python train.py --tie_embeddings=true --optimizer="soap_variant" --train_tokens=442600000 --dataset="wikipedia_en"
Each number is 128 + 24 x the weight over its row's rms, rounded and kept within 0 to 255. Layers, rows and columns count from 0. The size above them is the row's rms in percent of the matrix's.

# layer 4 attention output (transposed), 192x224, rms 0.184, rows 48-63, columns 0-55
size [ 94  90  92  93  97  94  93  98  90  93  97  96  95  91  95  95]
[[161 161 130 124 131 159 114 111 124 130 141 103 108 134 118 110 117 113 131 136 138 147 124 149  91 147 139 140 136 112  94 121  67  88  92 174 109 160  99 143 148 132 105 130  96 159 174 124 102 163 140 112 161  82 167 135]
 [120  99 111 135 112 137 146  92 150 148 111 136 172 137 147 109 115 100 147 107  93 174 114  99 158 104 133 123  86 120 112 114 119 102 137 107 108 142 142 116 148 113 156 113 131 126 126 154 147 171 143 106 121 126 139  96]
 [154 129 109 129 131  99 111 110 115  84 131 137 142 141 186 124 124 116 114 131 119 111 127  76  90 152 141  88 144 121 159 148 157 118 131 109  84 131 154 110 130 137 146 151 155 130 151 136 152 164 131 119 115 118 126 154]
 [ 93  61 166 147 149 128 117 156 124  94 135 192 127 133 133  77 124 135 155 128 128 131 130 167 132 141 171 143  90 125 122 121  97 132 142 139 137 140  71 138 150 114 148 151 160 112 154 121 113  88 163 152 157 136 146 131]
 [136  76 152 140  91 101 117 145 141  66 140 109 126 108  98 105 141 112 154 148 112 126  72 103 117 136 127 108 158 106 158 137 130  93  97 170 128 112 121 120 132  94 116 129 137 141 119 114 122 149 165 141 161 159 164 123]
 [157 178 132 104 120  86 124 179 138 151 141 116 118 117 104 122 136 136 109 178 151 158 116 132 114  89 136 133 151 160 144 154 141 141 102 151  99 158 127 137 151 126 125 128 129 142 133 114 145 183 137  88 145 119 120 137]
 [101 149 125 114  97 125 102 103 155 187 121  72 125 148  87 136 140 130 113 142 121 138 134  99 138 173 143 107 137 123 121 148 163 145  96 113 132 142 179 111 142 134 106 129 147 101 118  80 121 110 114 151 115 143 145 156]
 [ 94 132 104 141 137 143 104 144  90 147 108 149 140 119 148 147 134 159 109 120 123 112 101 141  97 143 159 191 109 189 151 132 106 172 147 132 110 132 121 104 147 138 144 129 129  93 103 142 139 146 116 170 112 127  91  91]
 [118  33 129 107 133 129  87  81 113 133 127 142 165 100  87 133 126 163 100  92 120 132 132 119 137 133 135 102 159 120 115 134 135 137 102 116 135 155 138 125 144 115 157 106 141 107 110 131 197 158 110 109 135 146 156 130]
 [113 118 153 142 126 132  80 148 149 130  69 119 134 143 138 147 114  95 105 134 115 108 132  93 124 130 182  96 125 102 130 119 130 155 148 119 126 106  98 130  81 117 114 133 132 157  94 105 114 112 113 114 100 116 119 165]
 [143 114  90 126 133 155 149 161  87 120 118  94  69  89  80 112  89 135 142 106 156  93 159 136  73 137 136 148  93 110 135 164 143 103 121 181 120 118 125 105 118 116 138 139 162 100 117 131  96 132 173 131 141  92 115 126]
 [147 132 153 134 109 122 132 154 173 129 105 129 147 151  93 172  98 154 135 104 101 143 100 113 121 105 106 124 157 110 117 121 175  95  96 149 121 118 149 156 119 110 128 160 132 109 137 149 142  83 118 136 156 123 151 128]
 [100 149 137  79 159 115 116 118 105 125 126 141 111 110 148 123  95 140  86 129 151 110  99 124 115 171 178 125 148 112 107 157 118 126  92 122 191 129 155 112 104 164 148 132  96  91  88 108 116 143  92 153 163  99  90 100]
 [158 113 102 131 154 106 149 146 129 145 129 146 160 166 137 152 145 140  72 116 170 135  97  73 130 126  87 105 129 107 125 123 127 113 115 136 129 156 122 173  75 139 138  93 115 139 102  84 121 116  80 138 121 134  91 130]
 [132 154 113 111  99 143 125 136  98 149 127 117  88 111 151 116 155 116 191 100 134 102 144 137 150 130 120  92 139 135  92 114 144  99 139 120 100 135 140 118  89 121 128 103 102 143  69 105 113 101 168 132 141 165 103 147]
 [ 88 126 129 121 144 143 187 103 103  82 102 143  91 126 104 107 127 116 134 106 100 141 103 108 151 157 155 121  95 112  91  76 143 114 131 123 141 169  57 100 154 149 161  96  93 122 138 133 144 120 115 132 130 126  75 129]]
# layer 4 attention value, 192x224, rms 0.205, rows 49-63, columns 0-55
size [ 76  86  85  92  82  87  88  81  94  85  89  89  79  83  88]
[[125 120 143  83 107 112 103 152 127 122 153 149 138 147 135 152 155 115 114 140 150  99 166 136 112 115 136 154 124 145 122 122  81 125 131 159 155  98 135 153  98  72 137 105  96 161 136 124 109 116 134 141 140 150 149 143]
 [121 160 149 154  75 118 153 149 121 118 139 160 104 104 111 121 115 163 115 135 135 140 135 151 169 115 159 126  39 153  93 121 106 139 142 120 106 129 118 126  89 177 140  87 142  89 134 105 110 106 162 105 151 138 112  89]
 [113 195 134 128  92 146 148 139 105 153 102  78 154 138 163 131 134 113 125 131 143 121 101  50  92 151 142 156 143 118 134 128 137  92  96  92  95 126 142 117 110 125 124 116 146 101 154 143 158 141  87 124  87 111  94 144]
 [102 148  75 143 121 171 160 103 143 182 154 125 133 103  99 121 132 143 145 149 179 121 142 141 111 132  76 151 108 109 138 137 109 111 122  97 158 164 117 129  94  93 104 113 105 125 105 148 119  95 110  68 102  84 114 106]
 [139 129 143 201 168 119 158  99 161 129 140 137 145 139 135 160 147  96 147 120 105 101  94 118 144 119 132 138 130 148  88 133 120 165 144  62 145 128 116 119 114 152 145 166 122 108 161 114 141 113  96 121 154 124 120  95]
 [103  96 119  95 159 127 131 139  97 100 131 144 117 133 120 114 116 130  99 121 134 103 124  84 105 138 142 152 116 151 157 109 102 111 136  88 133 136 145 130 101 133 108 123 140 155 136 133 129 144 145 110 113 110 131 127]
 [151  88 153 125 134 174 116 125 131 119 136  97  93 154 141 107 115 118 139 124 151 133 110 193 121  78 123 147 133 124 123 115 116  90 148 109 171  88 138 163 116 117 138 150 114 167 145 117  79 159 122 133 115 164 121 173]
 [ 95 163 121 133 140 146 148 154 141 113 155 132 115 138 128 122 154 144 131 111 147 112 132 162 137  84 131  94 117 116 159  84  55 128 141 111 125 139 137 107 118 146 120 131  98 137 117 163  95  93 164 173  90  98 167 127]
 [139 129 121 130 171 157 143  97 131 135 148 142  97 129 136  84 154 146 146 103 137 115 123 164 145 121 156 187 114 140 158 122 127 124 117 132 114 170 121 124 161 170 103 128 105 155 129 157 101 100 137 117 131 138 132 130]
 [123 116 132 147  67 123 127  90 149 155  90  94 155 122 109 155 138 121 118 167  95 164 143 101 125 140 112  98 121 122 123 165 191  99 162 146 122 124 131 134 105 120 133 131 100 140 177 106 143  98  81 136 118 120 115 128]
 [107 145 175 127 123 113 136 133 116 122 109 120 153 104  95 137 146 117 103 109 119 156 120 122 166 155 118  95 134 135 103 161 112 148 111 105 116 146 115 133 150 122 139 108 125 133 145 129 153 113 129 136 110 139 134 106]
 [149 135 123 165 111 138 141  81 160 171 134 125 100 134 172 141 147 145 166 118 110 126 154 131 119 101 134 132 111 112  92 114 184 115 150 111  50 135  92 135 125 130 110 162 125 130 147 120 115 118 132 147 114 118 149 145]
 [ 81 134 127  78 130 117 156  93 128 150 126 145 100 160 140 131 129 121 115 140  93 154  84 125 139 125 168 151 104 160 119 177 165 160 116  93 108  95 138  79  97 122 131 155 147 140 167 159 116 136 140 141 147 125 123 133]
 [138 124 125 148 153 158 160 143 125 122  92 142 125  91 107 155 123 126  87 161 151 105 151 135 142 141 140 132 106  99 125  93 123 123 121 123 174 142 146 124 157 133 126 117 128  85 144 112 154  75 115 147 163 134  91 125]
 [ 94 115 120 107 150 115  76 114 113 125 193 121 145 136 166 103 146 105 110 112 123 129 138 129 125  91  96 112 154 122 146 131 170 128 111 135 132 127 158 120 102 135  98 141 124 108 123 115  86 166 158 142 139 149 138 146]]
# layer 4 attention query, 192x224, rms 0.264, rows 64-108, columns 0-55
size [ 78  94  78  82  84  81  84  87  98  78  85  80  87  92  90  82  88  85  91  98  84  91  95  76  79  88  86  84  83  79  91  86  73  91  78  89  82  75  77  81  81  93  80  90  91]
[[127 162 110 105 129 103 149 147  71 130 106 135 150 131  74 161 103 155  99 157  79  87  99 184 144 152  86 139 115 113 127 106 113 144 126 135 132 142  87 139 119 154 114 149  82 128 121 143  87 123 152 124 144 182 156 125]
 [102 126 141 135  99 123  91 127 119 118 104 102 109 101 126 120 176  88 176 100 124 147 112 105 110 155 153 119 208 157 117 138  96 171 126 138 125 129 128 136 124 122 132 138 137 123 158  99 150 145 130 119 123 135 114 171]
 [109 164 110 124 162 135 147 176 117 111  89 121  75 159 109 152  98 128 130 116 149 101 163 133 179  89 129 108 121 163 115 126 125 129 124 133  96 119 110 118 120  88 152 163 152 160  99 113 131  92 134 117 133 124 176 116]
 [143 141 109  97 122 110 174 131 166 150 117 122 108 136 148 143  97 129 184 157 108 142 122  61  76 126 140  94 154 108 131 146 149 106 153 168 113 155 142 156 142  99 104 162 135 136 122  89 113 168 129 114 100  87 102 122]
 [134 110 118 107 144 114 169 161 141 143 157 101 156 156  97 130 124 113 196 143 122 120 132 105 136 102 121 148 140 139 129 109  94 138 119 110 141 169 125 111 171 125  84 143 145  95 132 139 111 161 150 142 141 118  94 102]
 [ 96 147 169 126 123 100  86 135 152 103 123 146 105 121 123 127  89 137 103 151 123 128 115 165 139 140 136 103 105 152 176 153 125 121  85 151 124 132 142 160  92 135 146 136  99 119 186 123  99 134 134 134 165 108 157  77]
 [119 112 154 140 133 140 149 145 135 139 107 123 125 156 127 121 156 183 117 128 140 129 102 135 141 120 139 127 125  56  91 139 137  89  91  87 150  94 129 129 139 101 136 111 136 106 166 114 151 117 118 133 107  93 140 142]
 [ 76  75 143 131 148 114  90 123 103  97  99 122 129 154 157 158 109 111 134 128 112 166 106 126 125  96 104  87 115 119 100  99 133 100 102 148 129 115 138 135 152 140 146 107 171 114 131 127 156 156 144 149 175 128 135 120]
 [114 127 151 118 106 139 124 117 162  98  90 103 123 150 131 104 112 116 142 110  80 128 133 164 139 109 126 176 123 113 136 100 143 184 140  95 141 143 159 139 110 137 170 153  90 117  95 136 133 136 114 140 100 123 139 111]
 [184  96 128 148 160 124 122 126 105 136 212 146 169 107 130 122 113 137 138 128 164 130 185 144 151 119 129 127 126 128 133 155 124 146 113 142 139 168 135 158 107 141 179 133 117 125  99 146 143 143 119 176 182 120 149 133]
 [125 157 106 116 106 124 138 143 141 161  95 116 157 169 134 155 130 194 105 105 116 118 129 127 125 147 133 124 104 105 117 120 129 121 130  93 159 120 112 155 137 123 137 128 113 129  95 131 117 132  71 118 175 154 128 112]
 [126 176 179 130 112 101 159 148  87 165 131 160 101  97 128 136 106 139 146 112 173 128 138  95 137 129 131 161 145 111 172 142  88 142 166 115 123  85 120 155 158 168 128 163 139 135 117 102 144 129  96 135 102 128 120  79]
 [118 127 122 175 118 114  76 179 113 127 160 131 122 116 126 136  73  85  58 105  95 102 150 133  96 112 128 129 132 111 128 131 130 176 144 174 138 129 162 126 131 139 108  91 127 121 151 171 118 155 139 100 192 140 131  80]
 [127 150 128 135 145 121 149 115 135 132 172 135 118 119 143 133  94 130 114  78 148  99 174 150 158 112 149 119 136  91  99 111 120 141 138  86 156  91 123 157  89 166 126  61 136 176 109 165 119  99 126 132 129 139 133 110]
 [161 111 105 130 153  86 107 112 113 137 138 146 142 138 154 159  93 117 138 122 134 123 136 124 124  99  71 136 124  86 145 107 102 138 146 116 138 140 125 132 130 149 134  90 162  91 141 131 123 153 159 101  92 114 130 130]
 [117 126 156 119 110 121 133  99 130 128 130 138 144 120 125 144 145 130 162 147 104 154 124 145 104 146 177 137 131 108 152 145 109 173 148 107 101 130 114  93 173 141 115 102  86 153 147 152 149 124 172 119 142 152 114 122]
 [167  89 128 112 146 127 170 131 104  97 135  80 117 111 106 114 160 128 133 138  98 119 150 150 103 142 110 110 143 111 131 121 105  95  90 134 127 166 145  80 117 126 103 129 136 151 142 104 131 137 178 145 122 123 142 101]
 [105 161 134 126 151 118 147 135 140 143 163 137 155 125 113 131 135 132 118 127 134 133 165 111  95 142 128 113 133 135 182 139 140  80 138 124  97 128 124  91 119 145 126 169 130 141 116  72  94 109 152 127 196 116 112 131]
 [108 120 177 118 121  81 125 103 130 134 116 141 103 157 133 115  99 143 129 122 125 109 111 133 186 126 145  65 120 111 141 122 152 103 131 129  68 126 102 113 142 122 168 128 124 136 140 104 169 137 164 128 188 133  89 139]
 [137 103 135 120 122 101 148 134  97 182 155 165 133  71  80 103 160 132  98 112 124 149 112 144 103 154 129 111  93 120  86 121 169  98 115  98 165 152 123 160 105 133 132 136 142 147 127 152 137  96 100 133 109 158 169 144]
 [100 124 136 136 117 157  83 122  89 103 134  86 119 120 142  96 157 158 143 139 139 137 158 104 143  98  97 152 119 134 140 129 103  87 150 171 105 144 136  89  86 126 127 152 141 106 154 163 189 199 138 135 194 162 122  96]
 [137 136 116 106 143 119  62 142 123 133 133 132 115 172 146 132 132 148  88 112 146 148 165 124 120 156 118  83 151  97  97 140 120 103 126 123 165 131 108  80 121 142 157 118 142 143 127 137 110  93 162 158 189  93 130 108]
 [150 156 122 112 139 127 123 125 149  88 144 105 165 102 131 104 112 158  87 142 163  96 116 164 115 122 100 149 122 135 137 124 152 181 148  97 159  79  95 114 156 115 160 143 118 128 100 110 120  76 132 156 151 128 111 130]
 [117 127 118  94 120 127 169 157 107 120  82 136 158 123 143 125 105 100 141 135 117 138 145 108 119 127 169 135 112 137 137 116  99 106 101 131 107 118 161 146 143 153 118 131 115 159 153 123  95 135 116  91 113 154 146  97]
 [125 119 150 162  87 162 113 111  88 111 152 171 122 135 136 144 114 138 130 115 103 118 109  93 130 150 115 138  90 115 163 121 120 118  82 147 144 157 145 121 119 117 131 165 152 111 128 138 109 147 145 170 117 169 115 119]
 [147 118 149 102 102 140  90 141 164 115 103 146 100 160 122 148 161 125  95 131 175 114 134 150 117  95 139 155 119 127 102 104 153 121 141 114 138  57 132 131 155 128 127 122 151 152 114 128 127 126 117 119 149 139 116 160]
 [140 151  98  90  86  95 135 113 138 115 135 117 124 118 119 130 152  90 150 148 128 162 184 124 171 154 152 144 154 134 107 101 144 152 155 124 100  95 143  96 140 114 170 122 123 138 120 134 139 142 139 118 127 104 124 131]
 [ 85  94 159 112 136 116 130  94 136 123  87 123 148 129 134 119 118 138  82 128 102 135 156 142 144 174  93 123 178 150 128 121  71 172  87 118 124  82 153 108 123 131 119 128 134 150 157 166 140 139 146 147 188 107 126 101]
 [127 114 148 171 128  97 156 113 112  84 119 140 188 126 140 147 159 160 125 170 153 142 114 137 111 110 119 150 113 126 126 121 112 135  94 141 165 113 150 112 110 149 117 129  83  86 146 134 153 156 135 142 187 142 128  88]
 [101 172 141 158 149 133 135 173 116 122  79 130 135 147 142  97 137  90  69 129 137 158 140 125 143 100 161 136 144 117 150 144  98 100 128 141 147 127 137 154 118 151 150 115 127 106 114 177 124  95 164 163 137 133  97 133]
 [119 199 138 124 149 126 133 119 101 157 126 158 103 127 113 138 128 133 145 180 111 175 128 139 140 202  78  88 140 132 110  96 147 127 114 124 109 140 159 146  83 126 121 141 163  93 122 140 123 147  95 167 143 128 157 104]
 [158 159 128 176 119 146 136 175 116 106 115 103 148 121  73 125 109 168 137 132 112 122  98 104 157 127 126  99 131 119 149 131 107 111 140 132 114 170 144 147 137 163 116 160 122 138 175 160  86 154 144 146 130  69 148 118]
 [136 101 128 112 170 135 131 132 147 156 171 146 137 131 157 108  71 130  97 119 162 124 132 129 131 137 107 126 115 161 128 147 127 167 145 118 131 115 118 102 146 127 129  97 118 178 129 128 141  75 161 106 110 136 105 106]
 [115 138 108 125  80 118 122 131 131 127 117 118 149 104 112 143 156  96 113 111  78 120 133 145 120 160 120 142 129 142 138 100 149 166 126 155 104 146 101 144  90 119 127 140 134 124 122 114 122 134 137 135  64 150  95 141]
 [141 100 148  95  88 107  71 153 183 118  94  87 114 130 164 130 131 115  88 149 129 144 154 144 135 128  96 155 147 108 108 163 161 152  96  84 146 105 128 134 162  97 124 135 158 132  68 133  91  77 145 114 124 136 143 132]
 [111 120 146 184 128  92 155 128 153 159 142  92 147 108 112 128 127 109 149  96 126 128 164 120 142 120 114 135 153 124  87 100 125  87 137 112  79 168 102 157 126 125 118 126  72 139 148 114 126 118 109 103 178 125  98 126]
 [120 124 106 157 133 129 143 136  75 100 133 132 149 142 139 140 119 135 127 115 116 159 131 127 106 161  89 114 170 128 104 108 154 133 128 152 140 147 159 131 105 134 133 140 121 129 175 143 111 116 117 112 161 119 102 116]
 [185 125 153 113 152  98 155 174 113 173 118 117 103 119 137 124 104 184 142 117  98  84 110 178 130 141  72 105 169 136 113 163 117  95 105 137 113 118 154  90 134 137 140 140 117 130  95 158 102 171 122 102 120 153 100 117]
 [142 156 132 121 169 111 199 124 131 103  79 142  73  94 163 153 134 143 135 115 130 126 127 121  81 145 111 104 134 126 112 139 150 103 138 121  99 140 123 148 146 135 143 103 144 116 121 155 137 124 129 112 154 133  89 110]
 [190 117  80  63 116 118 138 177 107 134 128 136 124  85 135  89 136  69  87 182 131 118 132 130  94 164 102  95 140 166  88 134 102 145 138 134 102 122 113 121 109  89 120 136 116 120 103 132 100 168 138  95 117 150 118 139]
 [126 111 161 174 164 135 139 144 125 116 133 106 117 133 105 114 120 121 150 127 161 120  94  97 127 150 180 193 119 155 145 152  95 159 112 154 126 110 134  98 180 158 156 128 160 120 128 107 157 146 135 160 128 108 133 145]
 [119 133 176 122  97 130  78 134 148 103 131 163 146 159 109 100 132 144 103 145 142 116 117 126 155 105 157 174 155 102  98 144 118 123 120  95 118 129 130 151 111 149 118 158 102 193 176 139 120 140 126 123 131 114 106 134]
 [100 129 131 120 172 105  95 126 128 159 116 135 146 136 152  86 161 103  73 123 111 121 139 115 164 140  95 144 134 109 110 121 103 127 131 112 125 185 111 112 145 161  85 143 156 135 143 123  77 123  97 129 132 125 121 138]
 [147 118 129 163 129  93 131 130 123 143 156 124 119 104 127 104 124 113 151 122  67 111 106 133 110  72  94 149 142 152 154  93 107 141 104 118 141  86 158 161 142 108 144 147 126 120 116 117 124 127 142 121 102 136 185 129]
 [169 166 133 123 145 158 131 119  78 178 155 112 157 110 118 133 140 148 158 153 143 122  90  93 144 160 103 147 110 123 175 134 167 102 116 148 133 131  91  91 134 165 141  81 122 119 127 135 142 113 155 134 102 139 131 148]]
# layer 4 attention key, 192x224, rms 0.241, rows 64-107, columns 0-55
size [ 82  86  80  87  87  93  84  84  95  79  87  80  90  89  97  84  87  85  95  96  87  94  89  80  83  80  88  87  87  85  86  84  70  92  82  88  85  76  79  84  86  91  86  93]
[[129 168 149 104 138 117 153 139 112 160 132  81 133 151 118 102 135 107 136 150 132  96 109 134 112 133  88 206 131 159 149 127 105 115 118 124 139 118 103 151 135 105 148 143 150 110 162 141  92 140 112 134 130  89 122 130]
 [121 105 149 120  89 143 110 117 119 139 112 158  68 146 128 150 136 131 162 105 140 160 121 156 104 161 142 140 166 140 117 137  91 151 155 119 142 111 147 177 111 169 117 104 113 116 128 136 121 144 113 129 152 156 139 128]
 [129  99 103 136 171 147 115 157 147 113 152 128 105 133 152 153 165  87 128 135 143 117 130  86 122 103 133 115 130 107 126 162  88  97 136 131 138 100 113  84 132 124  99 132 169 159 152  95  91 124 116 166 122 146 103  91]
 [150 184 114 132 130 141 138 142 129 163  98 115 101  83 149 102 127 129 149 137 131 134 103 108 113 157 157 110 127 118 132 142 124 131 105 162 101 131 137 146 129 122 100 157 181 137 146  92 157 150  86 103 158 120 140 158]
 [151 155 156 105 134 169 154 151 162 123  86 121 139 122 169 150  93  90 101 122 119 111 133 128 126  96  99 107  91  98 148  92 129  88 139 122 147 106 118 127 126 125 118 128 162 105 133 123 170 141 186 117 135 129 138 150]
 [121 145 151  87 100  95 183  91  98 131  96 122  89 124 112 130 145 124 149 115 101  91 122 145 104 121 109 119 174 111  87 146 131 117  99 105  95 127 158 168  70 148  92 149 139 142 131  92 130  90 117 116 162 127 122 100]
 [122  96 158 146 108 161 121 131 158 120 152 118 136 122 123 101 136 155 133 139 156 168 156 119 118 170 185  97 162 100 100 122 102  99 131 125 150 117  90 120 111 119 149 149 130  87 115  88 105 141  89 156 111 146 172 177]
 [ 98 123 117 159 137 125 120 151 147 116 163 152 132 157 132  97 166  99 133 121 131 152 146 138 145 118 126 122 108 140 112 116 123 165 113 110 111 108 140 153  92 102 132  98 143  99 175 118 181 101 169 116 173 127 142 146]
 [112 149 142 162  97 112 139 123 140 144 117 112 161 151 129 122 118 122 153 103 101 178 135 135 136 123 101 143 108 110  92 131  85 180 100  99 119 151 147 117 107 122 153 138 140 146 103 163 139 115 146 134 127 174 123  84]
 [147 127 134 154 121  79 163 139 117 143 113 102 176 116 147 136 125 136 115 133 139  97 142 146 122 137 104  81  95  89 138 113 131 117 151 131 128 116 100 142  97 114 175 150 103 116 131 126 172 174  97 152 144 117 123 162]
 [ 93 129 146 169 178 149 133 108 146 125 116 132 108 163 121  93 130 189 103 146 133 137 143 115 128 156 145 128 141 105 126 179 131  92 113 174  86 148 140 139 106 151 182 109  72 144 114 124 135 140 124 110 133 124 105 142]
 [116 130 127 131 105 128 138 121 109 158 103 139 138 110 154 140 100 148 120 150 158 112 107  78 133 189 138 102 147 124 146 143  89 123 124 135  81 162 157 148 139  86 102 141 143 150 135 139 160 166  91 123 155 125 131 116]
 [127 153 112 138 132 154 134 144 110 101 108  97 142 134  90 103 150  95 135  80 134 119 143 106 129 128 112 130  93  94 133  83 116 154 140 135  91 148 156  90 127 143 129 127  78 140 112 156 151 141 179 131 178 149 110 112]
 [124 147 154 135 157 140 143 130 114 107  87  82 108 139 128  99 151 136 121  95 142 136 132 122 134 148 162 133 133 127 117 129 166 122  68 147 137 170 107 138  93 161 120 143 112 128 134 187 123 117 140 150 116 190 138 109]
 [156 152 125  79 128 166 148 122 140  85 146 117 116 134 153 132  64  91 114 192  95 146 147 154 114 143 100 144  94 106 106 128  96 137 124 108  98 118 144 123 127 128 131 127 118 119 101 163 130 151 132 153 163 132 137 180]
 [120 114 121 105 141 143 101  96 144 144 101 131 116 114 126 114 159 113 119 151 113 169 129 116 110  96 149 127 121  99 134 107 127 131 159 149 141 121 125 133 149 136 139  68 126 158 129 132  66 113 154 113  85 183 151 126]
 [141 151 153 114 148 103 171 171 158 136 155 102 126 125  95 151 116 111 142 131  89  70 104 128 135 126 126  92 157 138 137 121 150 127 142 118 109 142 151 151 134  97 175 141 170  93 112 108 103  78 170 129 141 125 154 105]
 [101 138 114  96 175 135  81 130 128 131 152 120 138 150 113 128 181 141 121 143 107 107 130 132 128 170 154 143 177 116 150 163 152 107 131 130 136 122  78 126 109 118 157 138 120 137 138 116  80 153 122 121 147 137 122 148]
 [139 116 114 142 149 129 125 157 152 106 156 134 117 134 122 108 143 149 152 166 144 150 107 157 109  97 126 158 171 117 173 116 119 128 145 194  74 140 106 159 117 128 136 146 157 148 107 125 110 116 119 136 114 147 141 123]
 [133 109 122 106  98 124 183 151 158 134 106 155 137 126 120 128 155 146 143 111 115 134  91 111 137 163 121  81  80 180 106 127 157  85 143 126 146 120 123 147  98 134 207 111 115 134 148 134 117 101 101  97 146 136 181 135]
 [130 135 139  95 121 142 131 158 109 110 121  85 145 111 133 150 124 134 157 107 145  92 109 122 164 115 187 117 100 151 155 109 121 100 130 110 185 132 104 132 152 124 123  76 154 144 120 164 142 127 167 161 183 105 147 112]
 [137 190 116 145 148 116 160 126 137 133 136 116  97 140 112 121 103 174 149  88 143  89 164 110 104 108 154 121 141 134 116 192 131 147 132 132 135  97 115 123 121 115 143 156 117 121 128 155 136 122 153 131 152  79 113  79]
 [167 108 110 166 132 143 112 120 151 104 145 112 127  88 115 124 161 115 120 180 145 132 157 142 120 142 154 104 102  95 114 153 136 183 144 115 114 106 124 111 122 118 145 173 122 123  95 112 134 129 158 191 154  73 131 103]
 [108  94 122 148 133 163 119 138 151 144  58 111 133 154 152 111 115 108 105 125 102 123 126  97  83 129 146  94 112 153  79 118 130 106 145 142 139 142 124  87 176  99 112 124 125 175 121 161  93 143 146 130 136 127 109 117]
 [117 124 122 126 118 107 154 129 103 150 124  58 120  94 134 126 150 113 120 112 166 100 119 149 153 119 137 152 103 115 113 104 147 132 160 104 127 171 136 149 136 128  77 120 135 139 119 148 133  79 160 130 115 116 176 142]
 [111  98 123 134 149 179  78 136 136 125 144 103 129  87  75 131 137 144 110 142 130 179  90 142 104 123 124 153  95 133  76 121 130 133 158 140 103 115 141 150 132  93 144 114 126 112 103 174 133 159 118 122 138 141 154 114]
 [114 124  84 111 110 143 147 146 183 138 114 143 146  85 158 111 118 161 136 153 100 169 135 156 133 128 107  88 129 123 137 125 160 162 174 149  93 134 114  95 145 100 110  81 138 135 138 108 154 154 134 141  86 127 139 125]
 [147 178 100 123 144 115 175 106 132 150 139 160 137 137 133  98 176 168 161 133 143 102 126 211  55 159 115 106 166 132 122 115 163 157 122  65 131 157  91 101 112 100 138 152 155 147  98 178 122 106 135 123 155 119 138  89]
 [139 170 133 135 130  81 101  99 117 175 127 119 121 142 155 101 126 146 119 184 154 148 105 106  88  70 101 147 123  79 126 113 150 152 108 123 143 131 122 122 130 133 144 107 121 107 148 198 113 106 163 166 135 103 141 138]
 [139 169 117 133 138 131 104 146 144 107 100 161 121 170 126 159 111 102 100  84 108 146 127 108 131 136 149 109 118 127 121 118  90  96 136  98 107 105 134  88 115 108 149 141 123 134 144 136 110 122  98 166 149 124 105 128]
 [126 136 136  95 115 124 165 110 138 100 123 134 134 118 112 163 157 162 192 143 112 103 103 121 140 168 102 146 143 163 108 125 124 155 130 124 109 117 151  87  96 116 171 147 143 124 120 123 113 145 126  88 109 170 138 126]
 [164 156  92 157 131 147 111 142  90 163 142 133 114 102 118 149 124 184 139 112  70  89 155 116 125 120 116 114 125 163 127 109 116  67 129 158 114 108 122 134 146 178 122 139 129 125 147 145 115 111 144 129 153 146 117 126]
 [181 117  86 126 160 134 124 151  93 103 138 147 130 109 104 125 165 117 114 146 153  87 130 131  85 180 111 153 105 159 117 157 111 141 152 151 118 146  86 143  99 124 145 145 165 109 130 136 150 138 128 142  92 148 114 126]
 [143 126 115  91  80 108 121 124 153 132 139 171 143 121 132  85 117 129 140 105 115 136 120 153 166 150 106 152 114 117 106 134  98 111 151 134 179 154 108 126 108 143 152 124 106 148 113 103 164 134  93 120 117 127 138 137]
 [173  93 148 141 153 154 171 102 129 112 152 163 155 127 138 124 136 137 119 144 138 134 166 159 132 112 189 121 136  52 107 116 159 119 106 114 163 151 111 172 166 133 131 166 178 139 119 158  84 129 123 119 139 141 127 139]
 [117 130 114 124 117  83 114 182 133 140 154 137  97 164 142 109 120 125 127  70 145 132 157 140 137 114 132 113 127 166 144 121 164 139 128 167 135 151 160 147 110  74 129 172 145 118 120 104 155 128 142 114 172 126 148 117]
 [ 91 168 112 129 144 141 106 157 126 140 150 140 108 139 144 117 149 102 166 147 108 135 143 131 119 122 132 137 140 120 118 137 121 118 126 145 173 154 161  88 128 110 106 136 100 112 125  98  81 101 128 106 130 114  92 112]
 [142 150 103 115 118  83 150 136 138  97 133 139 127 119 131 134 119  97  98 115 135 157 106 178 138 124  98 107 177 152 110 158 108 109 141 150 120 122 134 115 154 146 139 119 124 141 150 114 137 116  99  85 122 131 157 127]
 [147 151  87 126 115 132 128 130 133  90 139 115  97 119 133  81  86 151  66 142 118 144  84 154 118 117 100 115 130 121  81 127 142 152 146 122 168 128 127 144 123 117  94 107 160  96  80 137 114 174  96 140 132 104 126 110]
 [194 125 129 108 102  90 139 122 151 142  92 136 156  75 134 138  93 104 112 150 126 107 121  96 128 109 103 114 124 117 104 105 114 139 127 110  93  84 104 112 158 118 150 122  86 123 155  86 107 127 165 131 127 108 111  98]
 [129 106  74 150 183 167 134 141 113 136 142 159 125 157 117 112 125 150 159 146 134  98 133  72 125 155 123 140 121 114 147 110 114 140 105 128 181 162 118 109 145 168 103 153 158 146 138 125 127 141 132 137 157 145 143  95]
 [109 138 143  99 134 119 142 110  90 123 120 160 121 135 143 132 107 130 112 169 100 147 140 121 103 112 123 110 106 136  95 109 109 132 129 104  97 147 108 191 102 164 146  82 117 157  93 137 108 151 161  92 100 144 105  83]
 [120 117 111 152 142 141 144 134 108 127  82 154 116 131 139 156 134 127 123 137 131 159 169 152  96 137  88 166 115 130 104 160 126 136 145 148 135 165  91 108 148 126 124  96 141 142 152 108  97 136 139  79 149 152 108 107]
 [148  72 113 111 121  89 162 167 119  96 106 122 123 127  87 127 164  44 175 129 169 120 108  84 134 107 121 113 152 163 120 119 147 138 127 139 119 110 138 116 148 104 135 116 102 138 139 127 111  97 142 130 175 150 113 119]]